config.toml
n_layer = 12
d_model = 160
n_head = 5
n_kv_head = 5
head_dim = 32
d_mlp = 640
vocab_size = 4098
activation = "gelu"
norm = "layernorm"
norm_place = "pre"
norm_eps = 1e-05
positions = "alibi"
qk_norm = false
attn_scale = 0.177
bias = "all"
tie_embeddings = true
parallel_block = false
init = "normal"
init_std_qkv = 0.0395
init_std_o = 0.00805
init_std_up = 0.0395
init_std_down = 0.00805
optimizer = "soap_variant"
lr = 0.00623
lr_mult_o = 0.871
beta1 = 0.95
beta2 = 0.95
lr_head = 0.007
grad_clip = 1.0
warmup_steps = 200
schedule = "wsd"
decay_fraction = 0.584
decay_shape = "linear"
final_lr_fraction = 0.0
batch_tokens = 32768
seq_len = 512
doc_mask = true
train_tokens = 155300000
steps = 4740
dataset = "wikipedia_en"
Each number is 128 + 24 x the weight over the matrix's rms, rounded and kept within 0 to 255. Layers, rows and columns count from 0.

# layer 8 attention query, 160x160, rms 0.121, rows 0-21, columns 0-159
[[152 115 116 145 134 121 126  94 160 128 138 129 116 144 126 152 124 175 133  96 138 102 130 110 146 123 120 123  92 114 114 140 126 135 100 152 112 110 133 129 156 143 126 139 138 111 131 159 120 140 110 106 128 118  86 133 143 109  97 126 139 155 120 115 142 128 144 165  89 109 126 124 153 162 156 121 144 132 137 146 147 136 132 105 131  91 120 110 157 125 136 133 131 148 138 135 133 138 144 125 123 112 141 120 181 168 160  98 126 143 154 110 115 153 137 137 133 112 139 121 164 132 101 110 134 119 140 106 135 133 114 156 117 130 158 128 105 130 107 150 124 110 129 134 130 155 113 167 138 142  81 117 127 110 109 128 100 131 116 116]
 [109 125 132 112 123 136 153 124 126 118 135  91 137 125 139 107 144 136 102 112 138 132 106 124 127 135 106 138 123 141 120 141 149 141  96 125 100 144 139 129  88  95 129 110 157 134 138 147 157 149 128 121 163 109 113  92 138 143 115 167  97 120 138 151 121 171 117  99 120 155 146 145 127 126 115 131 165 112 123 105 110 154 114 128 145 137 151 134 116 125 117 129 162 146 177 135 158 103 139 109 145 137 126 119 124 126 139 122 118 152 120 132 105 147 131 135 132 129  86 132 110 149 117 109 115 130 117 133 114 148 130 127  96 131 116 136 134 116 145 123 118 113  97 120 131 115 116 114  86 121 124 129 101 101 144 114 130 135 107 154]
 [113 124 111 135 139  95 140 140 121 145 125 129  87 152 127 161 120 114 138 127 130 123 123 110 147 146 126 136 116 152  95 112 118 137 129 112 148 153 127 119 130 117 155 156 152 125 103 141 121 115 141 123 138  97 127 147 160 119 134  91 116 143 127 151 134 142 113 130 173 109  90 115 111 147 134 134 132  97  82 116 124 150 151 162 148 104 105  95  87  88 125 141 111 125 116 136 142 128 130 136 115 125 112 120  74 121 138 137 137 133 134 127 164 123 137  96 133 127 112 115 100 100 130  97 149 156 135  97 132 143 137 134 154 143 146 136 142 146 130 152 132 114 148 136 157 120 133 182 127 111 132 141  99 138 150 104 136 180 151 127]
 [162 105 121 113 136 118 135 137 124 144  91 162 155 105 143 127 130 130 120 140 114 138  86 148 149 131 148 109 151 144 101 117 104 142 122 130 121 130 117 107 125 127 162 135 135 126  68 127 146 143 122 141 141 118 118 162  82 127 144 172 103 156 105 103 155 124  99 114 132 146 125  89 144 163 129 136 129 142 110 140 120 116  97 118 145 106 112 122 136 157  99 134 126 121 136 109 128 138 130 153 131 106 143  96 147 109 143 160 134 151 116 152 135 138 122 126  85 122 145  99 126 108 137 155  66 166 125 112 121 133 143 130 117 107 162 125 140 117 121 167 110 112 134 119 127 112 115 121 100 126 148  86 133 135 110 160 131 106 115 117]
 [153  99  90 149 160 120 112  85 105 119 132 155 121 135 138 153 137 139 148 112 121 132 113 155 146 128 126 121 122 148 125 122 176  94 105 106 142 136 106 120 127 121  90 150 105 130 115 103 123 141 139 124 112 161 150 130 149 126 141 138 120 148 135 135 174 147 124 129 108  98 123 129 136 138 144 107 143 140  75 138 139 146 166 155 144 134 165 101 138 162 149 105 113 119 167 132 152 117 103 124 143 151 110 109 120 152 118 141 126 129 122 118 152 133 112 123  92 113 105  88 137 124 123 132 162 156 156 112 147 105 126  98 135 134 172 149 132  97 110 104  77  87 124 144 143 136 178 158 133 133  99 120 123 127  93 110 110 160  88 170]
 [118 126 151 132 122 101 103 152 101 106 161 145 111 116 124  94 130 118 161 138 147 125  69 133 152 126 111 130 109 131 145 117 152 139 102 133 122 105 126 110 125 139 151  96 135 123 130 163 173 108 116  99 133 112 100 141  73 154 111  92 129 118 148 134 117 138 115 121 128 140 162 154 135 150 106 136  96 129 118 148 100 154 132  94 127 130 112 162 137 126 169 142 121 132 137 113 133 111 127  94 133 156 143 118 129  84 135 138 109 139 127 180 139 141 152 131 129 134 115 133 151 149 125 151 118  89 158 149 123 124 143 134 123 154 139 147 123 168 147  94 113 120 118 122 132 131 142 150 148 136 140 125 138 101 106 156 150 132  98 101]
 [115 113 116 153 165 146 124 127 135 115 140  94 106 134 147 115 130 132 112  98 134 141 145 147 119 148 165 115 113 137 126 137 142  85 125  97 120 140 123 143 142 159 136 140 151 121 131  93 112 134 108 110 133 143 124 152 146 115 115 143 108 152 125 125 122 101 130  99 138 112 144 108 111 109 128 142 123 128 140 122 147 163 122 134 121 104 166 127 175 122 159 119 135 136 101 152 154 119 145 154 140 162 138 141 135 149 160 143 125 121 130 146 131 110 144  85 132  99 146 159 133 134  74 129 130 126 109 119 138 148 171 131 155 173 125 151 142 134 112 121 140 149 125 170 141 128 133 159 102 102  97 138 157 146 120 116 142 112  91 135]
 [168 121 128 111 172 110 157 133 164 149 133 149 134 152 126 132 130 125  95 112 139 124 106  89 143 122 126 138 144 117 121 113  92 129 120 101 133 119 106 134 147 130 108 142 105  96  90  97 146 116 131 157 117 132 113 150 145 126 135 105 116 119 148 116 167 120 146 138 114 118 146 142 138 128 138 132 123 154 105 119 137 122 166 144 160 132 153  94 127 103 144 134 121 147 137 123 135 134 155 122 160 134 125 117  92 115 101 130 101 120 111 138  77 137 121 146  97 155 116 151 121 129 149 134 105 124 138  98 114 114 105  78 100 124 127 130 129 117 153 154 144 167 147 146 123 109 147 128 139 119 106 129 153 141 128 134 127  86 122 136]
 [104 116 117 134 107 104 138 131  94 172 166 104 157 117 112 150  73 163 122 149 162 133  85 121 130 109 117 145 149 129 145 141 128 155 112 158 163 134 104 137 139 177 136  80 133 122 134 125 100 108 132 106 123 102  98 151 144 143 131 137 115 143 102 126 147 151 133 107 129 119 145 121 135 143 132 149 103 172 116 115 143 137  88 114 119 150 161 143 134 111 135 136 125 130 129 170 114 134 108 131 151  95 184 120 148 134 134 136 146 135 153 119 135 148  80 108  89 150  95 137 159 146 121 150  98 115 132 161 140 123 115 109 101 106 124 107 116 147 113 131 101 136 134  85 123 121 125 129 125 113 165 136  85 133 151 111 111 107 153 130]
 [ 95 130 139 136 129 118 136 105 123 101 122 178 112 103 154 147 131 137  83 132  87  73 118  88 119 134 124 111 114 117 107 128 127 155 152 146 119  94 116 134 109 118 142 136 145 140 140 156 117 161 137 160 112 140 153 126 108 107 153 161 100 133 129 119 118 126 131 129 143 143 116 115 150 103 144  98 139 154 107 131 154 132 132 133 125 158 172 136 144 102 140 131 139 151 150 103 115 113 128 127 124 112 135 106 120 149 137 140 155 131 106 128  93 116 167 123 152 118 144 130 148 168 131 123 132  69 120 151 130 129 138 125 123 128 114 128 117 137 113 147 122 102 126 104 144 133 120 144 128 149  83  92 109 130 143 136 173 153 131 136]
 [137 139 145 139 130 109 160 178 116 129  94 129 145 102 123 168 108 129 130 173 119 136 133 127 134 106 121 126  97 105 143 123 162 134 150 123 134 132 135 120 115 120 121 145 153 109 124 165 120 150 140 108 141 111 111 107 139 159 103 137 151 121 128 126 119 107 104 144 144 129 125 146 172 146 120 146 142 140 133 149 123 128  97 110 120 123 143 131 111 121 144 150 140 134 115 109 128 139 120  98 113 155 120 127 135 145 126 121 124 115 120 104 124 147 117 125 138 122 112  87 130 124 128 136 107 145 111 108 123  87 127 148  95  98  98 164 109 154 140 117  96 135 141 132 103 110 107 126 128 139 156 111 150 132 137 192 146 117 128 110]
 [110 113 147 111 153 127  97  91 110 136 120 138 125 118 127 141 149 141 139 113 150 125 151 125 136 143 133 111  94 129 148 120 144 115 157 133 128 140 162 142 144  89 144 128 149 128 127 140 129 129 128 147 135 105 139 155 136 119 128 110 103 157 119 102 127 116 135 173 101 125  92 138 140 134 118 118 105 133 114 111 139 142 125 114 113 127 130 144 114 155 105 135 123 114 106 104 131  97 106 115 142 169 115 126 119 119 136 128 121 129 132 141 156 115 152 120 109  74 146 137 107 129 146 144 137 108 125 121 106 128 116 127  80 133 113 128 150 124 133 146 150 152 135 146 108 116 156 133  80 149 120 119 139 169 142 158 136 100 175 155]
 [112 146 124 148 157 118  82 120  97 133 124 139  94  91 121 110 130 166 121 115 137 132 109 121 123 118 147 143 108 124 103 123 135 142 135 138 139 144 127 145 132 129 137 115 126 133 114  82 124 102 154 117 124 107 159 111 121 152 108  98 124 129 126 131 110 115 132 124 103  98 136 162  67 142 120 113 149 160 106 131 130 157 113 144 142  99 130 115 132 114 125 158 147 138 131 107 122 103 140 117 134 143  96 152 147 108 128 148 128 165 128 135 131 107 133  90 175 131 153 135 107  98 151 123 104 138 165 129 138 149 140 120 129  89 133 106 122 145 129 113 141 151 136 163 135 128 142 116 118 116 119 166 144 145 155 181 105 131 124 138]
 [133 146 125 127 163 124 152 131 134  86 118 145 138 103 119 123 121 105 140 109 112  95 129 133 108 142 130 120 144 114 128 139 127 128 122 149 120 121 128 144 103  92 158 120 115 101 114 126 146  99 134 123 136 115 154 116 103 141 150 133  60 112 137 137 113 140 116 116 119 128 126 134 135 103 132 136 136 161 135 110 120 125 126 131 117 151 136 128 119 132 148 117 148 131 143 123 136 129 101 133 155 125 139 145 120 117 120 105 157 123 147 132 125 168 135 105 102  98 106  94 117 144 117 110 139 113 105 119 152 105 107 126 122 125 124 113 110 125 138 106 146 140 114 116 106 145  98 174 130 159 139 145 154  90 126 140 120 120  89 138]
 [136 120 166 108  92 147 121 122 122 116 123 139 132 116 113 111 123 141 129 156 110 181 125 138 140 126 115 125 139 120 136 139 126 137  97 129 111 163 132 118 153 137 128 102  88 130  72 123 105 171 136 144 117 108 129  98  99 102 123  97 126 102 124 113 117 116 129 157 130 126 116 145 157 136 117 111 116 116 123 142 170 122 148 124 117 131 139 144 165 142 121  98  94 132 136 142 142 137 140 118 128 121 133 140 135 145  96 136 113 162 130 148 147 163 109 128 107 109 150 123 133 152 119 134 123 147  88 118 122 130 114 122 153 111 131  61 149 133 136 143 134 117 106 121 109 146 103 144 129 124  71 153 128 129 145 105 119 139 126 139]
 [137 137 143  98 105 153 120 137 115 175 118 136 143  84 133  60 131 112 141 135 120 122 124 130 130 127 142 113 129 140  98 130 139 119  99 152 163  93 127 159 123 157 138 130  87 128 145 106 102 101 148 128 133 125 150 137 144 137  99 116 139 152 123 136 123 134  88 163 127 127 116 111 148 129 149 101 152 132 100 127 120 123 134 107 153  88 144 123 117 101 165 137 131 109 119 157 141 105 149 144 122 148 130 165 126 111 145 126 134 145 121 120 185 125 150 149 128 139 146 127 149 118 126 121 124 113 144 124 146 141 129 116 145 175 106 155 117 168 120 114 115 147 150 142 120 115 117 111 111 129 101 142 118 125 138 156 128 107 127 120]
 [ 73 104 145 120 142 179 144 142 127 133 150  99 133  99  81 134 128 132  92 147 132 109 113 112 106 142 154 113 165 128 106 114 116 145 127 109 104 126 116 130 133 111 109 138 127 141 148 131 115 129 126 119 105 140  96 116 112 146 134 130 109 144 104 138 135  91 135 105 140 109 149 111 139 170 170 109 145 120 125 140 127 112  95 100 101 132 103 136 157  99 126 137 131 122 103 119 109 136 131 106 160 117 109  99 118 135 101  96 147 122 106 154 130 139 138 141 128 122 113 107 157 139 119 125 106 146 134  99 149 114 110 113 130 145 138 139 142 123 162 143 118 134 121 110 166 133 108 115 111 156 131 136 132 113 128 121 153 126 143 135]
 [ 79 156 152 125 131 162 120 110 137 107 134 130 140 109 123 143 149 131  95 112 123 114 114 127 173 147 116 125 133 145 125 129 102 136 129 120 124 136  95 121 122  88 142 106 101  75 108 155 133 142 141 143 136  86 138 135 172 112 146 116 161 124 123 134 141 158 137 133 136  94 128 105 143 101 137 128 119 140 148 130 157 135 106 113 115 153  97 141 142 141 112 103 123 125 113 154 117 123 119 135 123 124 147  97 107 123 146 141 149 126 101 129 146 150  91 167 130 145 127 144 146 130 106 126 109 145 132 135 154 126 127 132 130 125 147 147 129 118 155 146 123 131 175 158 135 142 134 135 147  98 115 166 164 112 144 150 161 108 112 138]
 [150 111 159  97 144 153  94 150 114 138 103 137 144 120 110 124 112 133 103  93 144 120 166 149 126 140 114  66 142 134 106 107 122  86 106 128 114 160  99 141 131 142 137 120  85 122 135 132 142 113 139 108 103 152 119 157 133 124 132 125 133 156 136 157 130 132 110 118 129 122 124 129 135 133 118 123 119 147 129 108 161 120 139 136 122 147 149 106 110 135 126 119 144 171 118 121 127 131 130 113 131 110  92  98 134 120 136 176 148  72 118 103 131 129 121 122 119 149 125 119 116  95 167 164 153 120 149 122 147  93 110 112 120 110 140  64  94 132 157 132 133  99 129  98 160 115 142 139 141  95 127 115 123 129 147 151  93 118 143 120]
 [116 127 146 150 112 127 109 123 126 129 131 118  78 138 128 132 111 116 132 136 157 104 155 124 111 128 118 102 106 109 146 139 103 169 148 131 135 135 121 114 149 113 119 121 111 143 131 108 124 103 118 133 140 140 127 153 141 121 134 116  93 142 107 128 133  96 104 145  92  79 132 133 114 102 109 105 116 152 164 124 164 121 131 153 105  97 131 149 184 136 131 126 136 113 128 128 102 158 156 108 124 155 116 124 123 107 130 100 124 157 153 138 118  85 114 131 142 149 164 139 130 129 118 141 134 105 144 140 141 124 121 115 128 114 113 130 154 154 155 124  97 137 115 117 159 105 139 122 110 161 123 152 132  80  99  94 116 116 142 129]
 [121 140 127 131 123  98  98 133  89 138 131 108 160 142 142 145 138 132 122 179 122 136 124  98 129  93 102 139 157 113 109 111 134  82 154 125 136 129 125 167 135 131 127 146  92 156 118 141 170 125 145  97 142 100 143  86 132 132 137 126 157 116 116  92 147 165  96 158 110 131 144 126 130 157 137 131 104 149 149 114 133 110 118 108 153 117 156 138 139 145 135 170 121 143 114 102  92 154 122 122  96 127 134 130 115 136 146 112 118 110 103 114 136 131 152 121 115 121 119 121 130  92 125 124  96  99 126 119 107 143 128 159 103 131 120  92 152 116 132 124 148 143 145 106 122  98 143 118 142 130 115 153 128 140 120 132 125  90 166 109]
 [141 122  93 119 138 156 101 127 111 155 138 134 107  95 200  95  77 124 122 144 110 120 121 138 125 155 144  95 139 134  93 127 146 125 145 163 138 133 125 127 148 136 133 134 146 140 131 153  83 133 124 134 124 123 106 101 114 156  86  99 124 141 122 108 154 133 122  98 103 129 147 116 139 133 152 146 129 143 118 104 171 132 110 131 135 118 115 114 122 122 104 108 107 127 138 146 146 116 150 120 167 165 130 143 113 139 156 130 124 151 177 107 104  76 117 134 133 164 152 121 138 170 110 118 140 150 121 139 156 166 145 111 151 114  90 125 107 123 137 174 127 156 111 140 136 149  95 138 138 121 142 126 115 136  99 164 125 146 173 161]]
# layer 8 attention key, 160x160, rms 0.123, rows 0-20, columns 0-159
[[137 134 143 129 106 122 163 142 120 112 111 120 138 130 152 109  99 149 149 118 162 149 158 146 107 101  95 142 143  87 143 133 111  93 103 122 129 178 126 122 129 123 130 152 114 183 135 132 142 139 143 114  98 139 141 124 141 127  90 112 132 130 110 105 146 134 120 135 140 127  99 129  75 142 118 138 116 108 106 119 108 116 123 125 104 115 144 110 101 123 139  92 164 102 108 113 139 124 121 122  89 122  87 122 126 145 111 114 140 139 118 102 123 102 106 136 111 119 103 122 117 166 111 180 144 143 124 121 112 128 123 147 137  99 116 115 135 118 130 138 118 143 119 103 151  89 142 121 127 121 133 166 101 145 101 144 111 137 117 139]
 [118 131 145 126 147 109 120 120 135 115 185 129 134 119 104 134 152 140  94 116 111 144 116 115 104 117 129 134 102  84 148 136 128 141 151 115 122 143 123 122 114 140 165 123 149 139 142 122 111 126 125 138 141 164  99 114 142 132  88 107 102 117 105 134 112 114 117 109 145 142 111 139 162 118 161 154 139 111 129 128  96  78 126 142 102 133 106 135 118 143 119 149 135 123 111 130 135 118 121 126 143  84 150 109 117 105 161 147 171 142 147 124 150 140 140 131 127 113 137 116 131 140 137 169 102 150 115 123 124 118 143 113 104 130 115 123 137 146 133 118 111 146 122 103 121 142 122 156 121 129 132 136 144 137 128 107 148 126  89 135]
 [118 123 123 121  95 165 130 129 104 140 121 131 152 150 103 127 161 134 116 133 113 102 172 135 140 143 141 155 145 135 115 130 130 115 127 110 115 100 166 151 120 142 123 132 116 117 134 102  93 126 140 140 113  94 119 161 125 134 110 107 150 111 128 120 121 149 129 111 135 132 132 130 145 165 134 129 138 114 130 141 129  97 141 154 128 152 142  95 111  98 143 128 149  92 118 112 120  90 123 110 157 119 130 132 128 168 160 142 146  83 142 120 116  96 134 118 121 136 147 137 134 127 119 118 155 113 111 110  95 113 103 122 114 127  84 142 116 150 102 131 118 121 114 148 173 131 114 131 142 139 150 176 130 115 123 165 105 136 136 149]
 [136 150 128 159 139 139 145 116 102 122 143 103 140 110 154 104 101 123 114 130 137 134 113 143 131 135 164 115 150 156 146 107 123  96 136 124 149 135 148 144  80 136  81 117 128 116 147 109 153 111 110 123 114 112 159 118 132 121 146 141 110 144  96 135 136 145 110 110 117 108 141 132 150 146 144 113 108 112 141 120 155 125 128  99 132 115 143 137 136 115 118 153 142 135  98 127 131 138  99 124 113 135 140  98 122 138 174 133 134 137 107 124 140 130 146 125 124 121 104 156 155 161 126  79 137 132 128 121 111 128 155  97 120 130 110 163 157 123 130 124  96 141 120 135 156 137 101 124 113 122 100 138 112 150 118 151 142 142  84 106]
 [140 123 137 138 107 149 115 129 174 148 125 138 139 123 166 160 139 124 156 134 135  96 169 134 151 109 175 131 136 145 143 125 144 123 140 145 147 139 155 106 160  98 111 133 110 157 124 121 143 118 148 157 134 169 134 123  90  80 153  93 130 137  63 117 111 118 138 113 122 161 108 105 120 122 138 124 119 110 100 131 134 119 161  77 105 137 121 119 140 124 128  90 121 135 134  97 169 125 120 151 154 136 104 117 141 129 146 121 112 142 142 126 125 154 157  87 111 114 101 136 144 173 123 172 116 155 124 110 115 114 115 129  95 139 154 121 140  90 143 147 137 144 160 161 134  86 143 140 141 111 105 135 140 116 120 129 124 127  93 151]
 [101 140 131 114 131 160 136 140 124 117 140 151 137 137  82 148 125 115 159 107 128 112 103 148 146 130 102 128 146 124 137 136 136 141 103 164 117 113 146 134 123 127 110 126 113 126 167 154 123 132 166 147 132 117 114 136 147  94 117 143 128 123 154 110 124 116 162 117 124 146 113 109 148 133 113 153 137 121 125 135 115 104  88 109  90 138 110 155 146 111 159 139 134 148 130 126 131  99 126 152 116 149 148 119  73 126 144 144 141 141 126 126 178 147 133 149 114 148 113 100 150 145 120  95 124 115 129 122 181 148 150 139 138 124 131 144 118 129 115 135 107 109 127 145 153 117 106 153 112 108 155 101 102 117 133 104 161 147 141 117]
 [154 149 124 110 145 135 120 127 144 119 123 132 152 135 117 131  99 118 136 100 169 138 138 146 100 127 141 134 156 148 117 152 149 136 136 145 143 142 151 130 111 120 135 136 178 136 110 119 114 149 132 158 134 132 116 119 116 122 129 106 166 156 130 130 128 121 144 162 119 140 168 148 139 142 178 155 108 147 160  93 110 148 138 135 148 104 193 142 132 132 141 129 115 118 131 124 133 122 123 106 122 119 116 116 154 115 131  90 159 114 147 127 110 112 125 130 152 115 144 121 149 119 138 155 177 109 104 107 128 111 108 111 116 161 116 127 116 122 127 123  92 139 141 146 122 111 154 145 124 111 156 167 139 145 120 129 146  99 148 169]
 [143 143  91 165 119 129 131 138 100 123 127 145 100 140 154 133 109 134 119 148 128 139 121 128 134 145 148 128 120 148 120 124 144 139 116 134 146 143 133 164 120 128 133 135 116 132 124 130 140 151 132 108 126 173 113 118 150 124  86 134 154 134 108 155 119 108 140 106 112 130 111 105 145 160 134 165 121 142 119 133 138 149 133 122 129  94 110 150 109 146 124  92  94 116  82 119 147 130 145 147 141 123 115 141 133 136 104 161  80 117 138 156 137 124 134 151 110 115 124 135  85 147 139 108 142 133 157 119 145  92 176 116 112 130 112 163 123 122  94 129 132 161  82 163 119 125 147 143 120 146 133 128 134 143 123 131  81 109 127 148]
 [118 125 109 151 120 122 106 109 145 154 165 157  94 137 131 102  91 127 141  89 115 129 116 135 141 129 111 146 140  93 110 100 103  91 146 125 156 143 134 176 159 110 113 126 108 119 114 128  98 127 126  81 122 124  99 107 115 144 112 120 111 158 112 121 147 111 105 113 109  95 143 134 148  99 132 165 113 128 112 137 151 125 149 120 128  83 117 159 114 129  80 129 150 138  96 133 117 111 132 106 146 127 129 153 104 148 146 110 126 112 161 126 160 114 133 101 140 149 128 112 157 109 105 158 149 100 167 110 132 147 147 151 155 135 102 109 111 130 116 164 142 140 139  95 104  91 122 122 104 140 129 100  71 175 135 120 109 159 103  99]
 [130 142 130 151 126 116 142  99 123 158  75 108 131  88 108 112 130 117 109 155 145 128 130 149 154 112 129 117  81 112 122 111 153 156  98 106 148 171 142 142 112 116 146 125 154 163 115 129 128 116 136 146 138 112 114 115 119 130 111 141  87 115  79 127 124 165 131  96 144 120 135 100 120 136 134 104 146 112 130 154 128 121 131  92 116 148 126 123 105 141 115 148 173 130 135 156 109 143 150 114 131 114 151 133 142 134 135 143 114 105 113 123 154 122 125 159 136 145 122 136 160 130 120 127 123 129 103 128 123 156 127 148 160 125 143 132 145 132 130 126 124 120 143 142 144 130  96 119 125 119 151 191 113 139 111  89 117 132 159 138]
 [127 169 106 105 113 127 146 151 119 121 117  90 140 115 142 131 153 129 107 150 152 165 107 130 112 141  90 132 107 130 142 148 149 135 132 129 135  98 138 129 111 128  97 108 144  87 139 128 147  99 150 125 139 139 110 131 117 130 119 135 131 136 151 126 145 137 131 124 140 115 149 164 118 136 108 131 106 119 165 139 102 118 107 102 118 148  96 141 121 139 112 135 119 142 117 103 140 131 145 119 153 188 153 136 133 137 183 110 137 164 135 111 100 101 120 151 121 121 155 122 119 124 138 128 124  74 111 105 128 109 126 149 149 120 156 155 120 135 125 137 127 139 135 117 145 119 148 129 119 137 116 112 141 148 119 126 127 119 127 134]
 [162 153 109 118 118 149 141 132 101 111 106 127 149 134 149 120 102 145 123 103 155 154 136 123 107 128 119 124 111 146  97 126 104 123  88 106 146 141 141 121 123 139 114 105 126 135 118 119 129 114 122 134 120 127 134 147 127 168 148 111  96 121 140 135 108 130 151 140 120 105 109 110 129 127 116 141 133 126 135 127 120 152 132 128 111 127 126 103 142 138 122 131 116 116 187 157 131 103 180 135 148 157 149 151 118 148 140 142 138 135 132 128 140 138 145 125 110  99 116 132 189 140 135 134 172 107 106 113 143  82 147  82 135 130 129 115 130 140 113 132 105 125 149 145 114 139 142 123 110 104 128 108 130 119 146 122 153 125 129 153]
 [133 142 147 147 135 139 119 133 124 139 141 136 118 134 144 107 123 112 163 108 134 129 158 120 130 131 148 125 126 141 152 113 148 129 109 178  98  89 105 143 155 116 157 168 138 135 173 115  89 113 124 109 119 144 114  87 140 135 123 125 125 149 129 133 101 109 124 122  87 110 134 122 138 110 165 156 158 172 161 148 142 124 133 147 135 130 125 127  84 118 101 146 128 131 126 157 133 133 127 122 101 163  87 111 135 145 144 145 152 128 129 117 139 113 112 120 119 121 149 108 156 129  91 127 130 102 104 110 133 139 128 150 140 111 117 133 110  84  74 141 146 143 144 157 120 160 130 100 128 118 117 127 128 135  93 160 109 109 130 130]
 [144 137 123  96 127 142 129 126 121 112 136 107 145 117 149 105 122 124 127 129 117 141 125 116 118 131 121 127 124 118  99 141 168 145 140 120 164 146 140  98  90 127 165 106 128 130 116 141 131 129 121 124 150 152  81 102 119  94 108 138 119 139 151 138  97 133 136 148  93 158 115 114 128 141 116 176 112 134 139 126 130 121 121 130 126 127 147 100  93 125  89 126 144 148 143  90 152 135  99 142 119 171 135 117 118 128 114 149 111 103 134  88 123 132 123 143 107 147 111 131 141 117 141  87 149 137 144 122 119 137 117 106 147 148 101 122 126 111 139 112 138 102 127 112 121 113 130 133 130  77 122 122 118 119 145 139 111 137 111 153]
 [124 137 124 118 122 126 161 102  98 122 150 148 137 123 106 128 128 118 124  95 119 148 147 108 156 128 124 122 148 127 105 131 137 111 118 103 153 121 139 137 134 112 122 151 111 124 132 130 142 104  91 119 135 147 143 144 139  97 133  87 127 159 165 134 103 137 122 150 103 100 113 160 132 105 118 122 132 129 116 143 114 131 139 139  89 124 153  94 134 128  95 146 142 138 152 120 112 167 123 128 132 130 150 130 143  88 120 133 117 124 152 134 148 133 130 125 117 101 116 136 111 152 172 119 117 139 132 105  99 161 137 107 139 140 161 155 186 115 105 119 120  89 148 120 116 128 141 110 106 147 126 143 119 112 108 109 104 110  81 139]
 [112 122 139 112 116 160 119 153 109  96 120 138 127  96 147  92  82 169 125 111 125 118 135 107 149  95 151 148 138 128 129 147 156 103 147 138 123 125 101 140 105  76 130 137 175 120 116 122 123 109 152 120 148 118 148 156 117 126 157  73 125 160 134 104 154 130 124 116 106 139 123  99 113 118 134 137 124 119 110  87 178 141  93 143 101 115 133 134 111 137 115 126 134 137 117 147 149 127  87 150 142 127 149 140 143 134 128 123 130 148 162  92 159 143 122 143 172 132 160 130 153  81 107 100 126 109 125 128 126 166 138 109 122 145 107 108 119 133 130 152 142 145 116 138 141 135 150 146 110 123 146  96 146 156 119 106 142 135 162 150]
 [152  94 143 123 156 104 141 157 142 110 115 114  98 156 102 120 133 169  99 127 119 178 122  87 147 137 115 133 152 144 131 136 147 123  97 144 149 184 135 134 115 112 100 130 150 124 151 139 140 123 162 106 155 121 123 112 135 121 136 145 188 101 128 141 126 139 155  97 108 137 142 112 134 109 136 140 129 122 172 142 122 149 135 153 147 137 126 133 100 165 156 106 121 109 144 119 138 133 149 112 125 119 139 101 126 142 123 109 123 122 146 124 123 146 113 122 125 108 141 161 127 132 138 130 153 142 116 109 106 145 138 122  62 131 129 137  97 155 139 139 129 121 142 122 132 134 122 103 127 138 128 152  99 135 100 142 140 112 104 142]
 [122 151 127 142 129 112 108 119 126  80 144 101 119 144  99 138 123 107  95 132 138 145 135 118 143 142 139 148 111 121 110  82 157 118 106 149 140 159 134 144  79 135 145 177 174 135 107 130 135 144 118 119 158  99 124 133 117 134 160 143 148 130 120 119 133 138 136  87 133 148  85 126 143 133 127 137 142 154 128 154 121 127 141 127 121 152 115  97 136 124 103 129 128 105 119  97 141 131  76 152  80 124 123 154 128  88 106 143 134 121 135 105 170 135 153 142 121 149 123 112 158 125 130 126 164 122 138 125 123 141 131 147 121 129 127 106 161 116 125 161 140 147 149 133 107 114 148 123 106 133  95 144 134 114 160 172 154 146 120 145]
 [ 98 123 122 164 138 116 111 121 135 136 145 101 145 158 133 154 130 128 167  97 166  99 122  92 126 127 125 127 161 132 100 102 125 120  99 106 145 147 138 111 176 116 132 112 125 108 114 120 152 125 138 149 122  95 108 140 115 125 100  92 114 126 130 131 124 107 138 120 117 118 151 147 130 148 118 159 117 131 116 122 138 124 129 151 149 138 114 127 105 116 158 147 107 162  80 126 134 146 170 103 128 136 139 154 110 154 130 157 110 121 119  73 108 117 117 113 116 111 122 139 161  79 102 136 124 158 149  92 143 135 137 132 132 130 153 125 154 144 151  90 163 118 130 143 118 113 128 101 121 133 133 125 149 113 118 146 153 154 150 105]
 [137 114 133 134 161 138 101 129 127 149 100 128 129 132 100 122  77 139 137 117 110 124 142 151 150 134 158 125 124 110 126 134 138 124  97 131 134 153  88 118 150 165 119 123 162 160 138 110 149 146 123 112 129 153 133 138 156 120 118 135 128 100 144 103 122 106 125 130  95  90 121 119 103  95 111 139  86 145 108 128 122 117 137 153 148 119 172 100 115 132 129 116 108 149 153 134 125 147 153 129 129 148 123 126 135 129 111 151  97 131 133 136 122  97  99 139  85 155 163 122 127  77 148 118 148 123 115 142 139 107 173 117 119 118 152 114 139 101 131 132 148 155 135 126  97 111 118 123 142 106 136 140 124 132 136 176 133 129 107 118]
 [108 137 130 124  98 115 157 143 133 138 135 109 105 111 104 158  92 124 128 149 177 154 144 126 114 108  85 103 134 156 123 138 127 110 155 129 128 140  69 135 126 111 124 106 130 132 179 150 110 130 106 122 116 140 110 132 127 126 128 127 142 120 159 125 130 187 118 110 181  86 119 129 110  90 128 136 130 123 123 149 129 149 141 113 127 105  70 152  78 115 131  88 140 146 130 140 123 138 134 133 112 139 122 119 132 140 139 127 138 120 129 116 140 132 124  95 103 167 117 124 152 134 138 127 127  97 139 133 151 153 122 118 171 156 103 150 118 124  96 111 163 138 128 131 112 140 131 106 127 152 118 113 137 106 158 120 150 141 124 157]]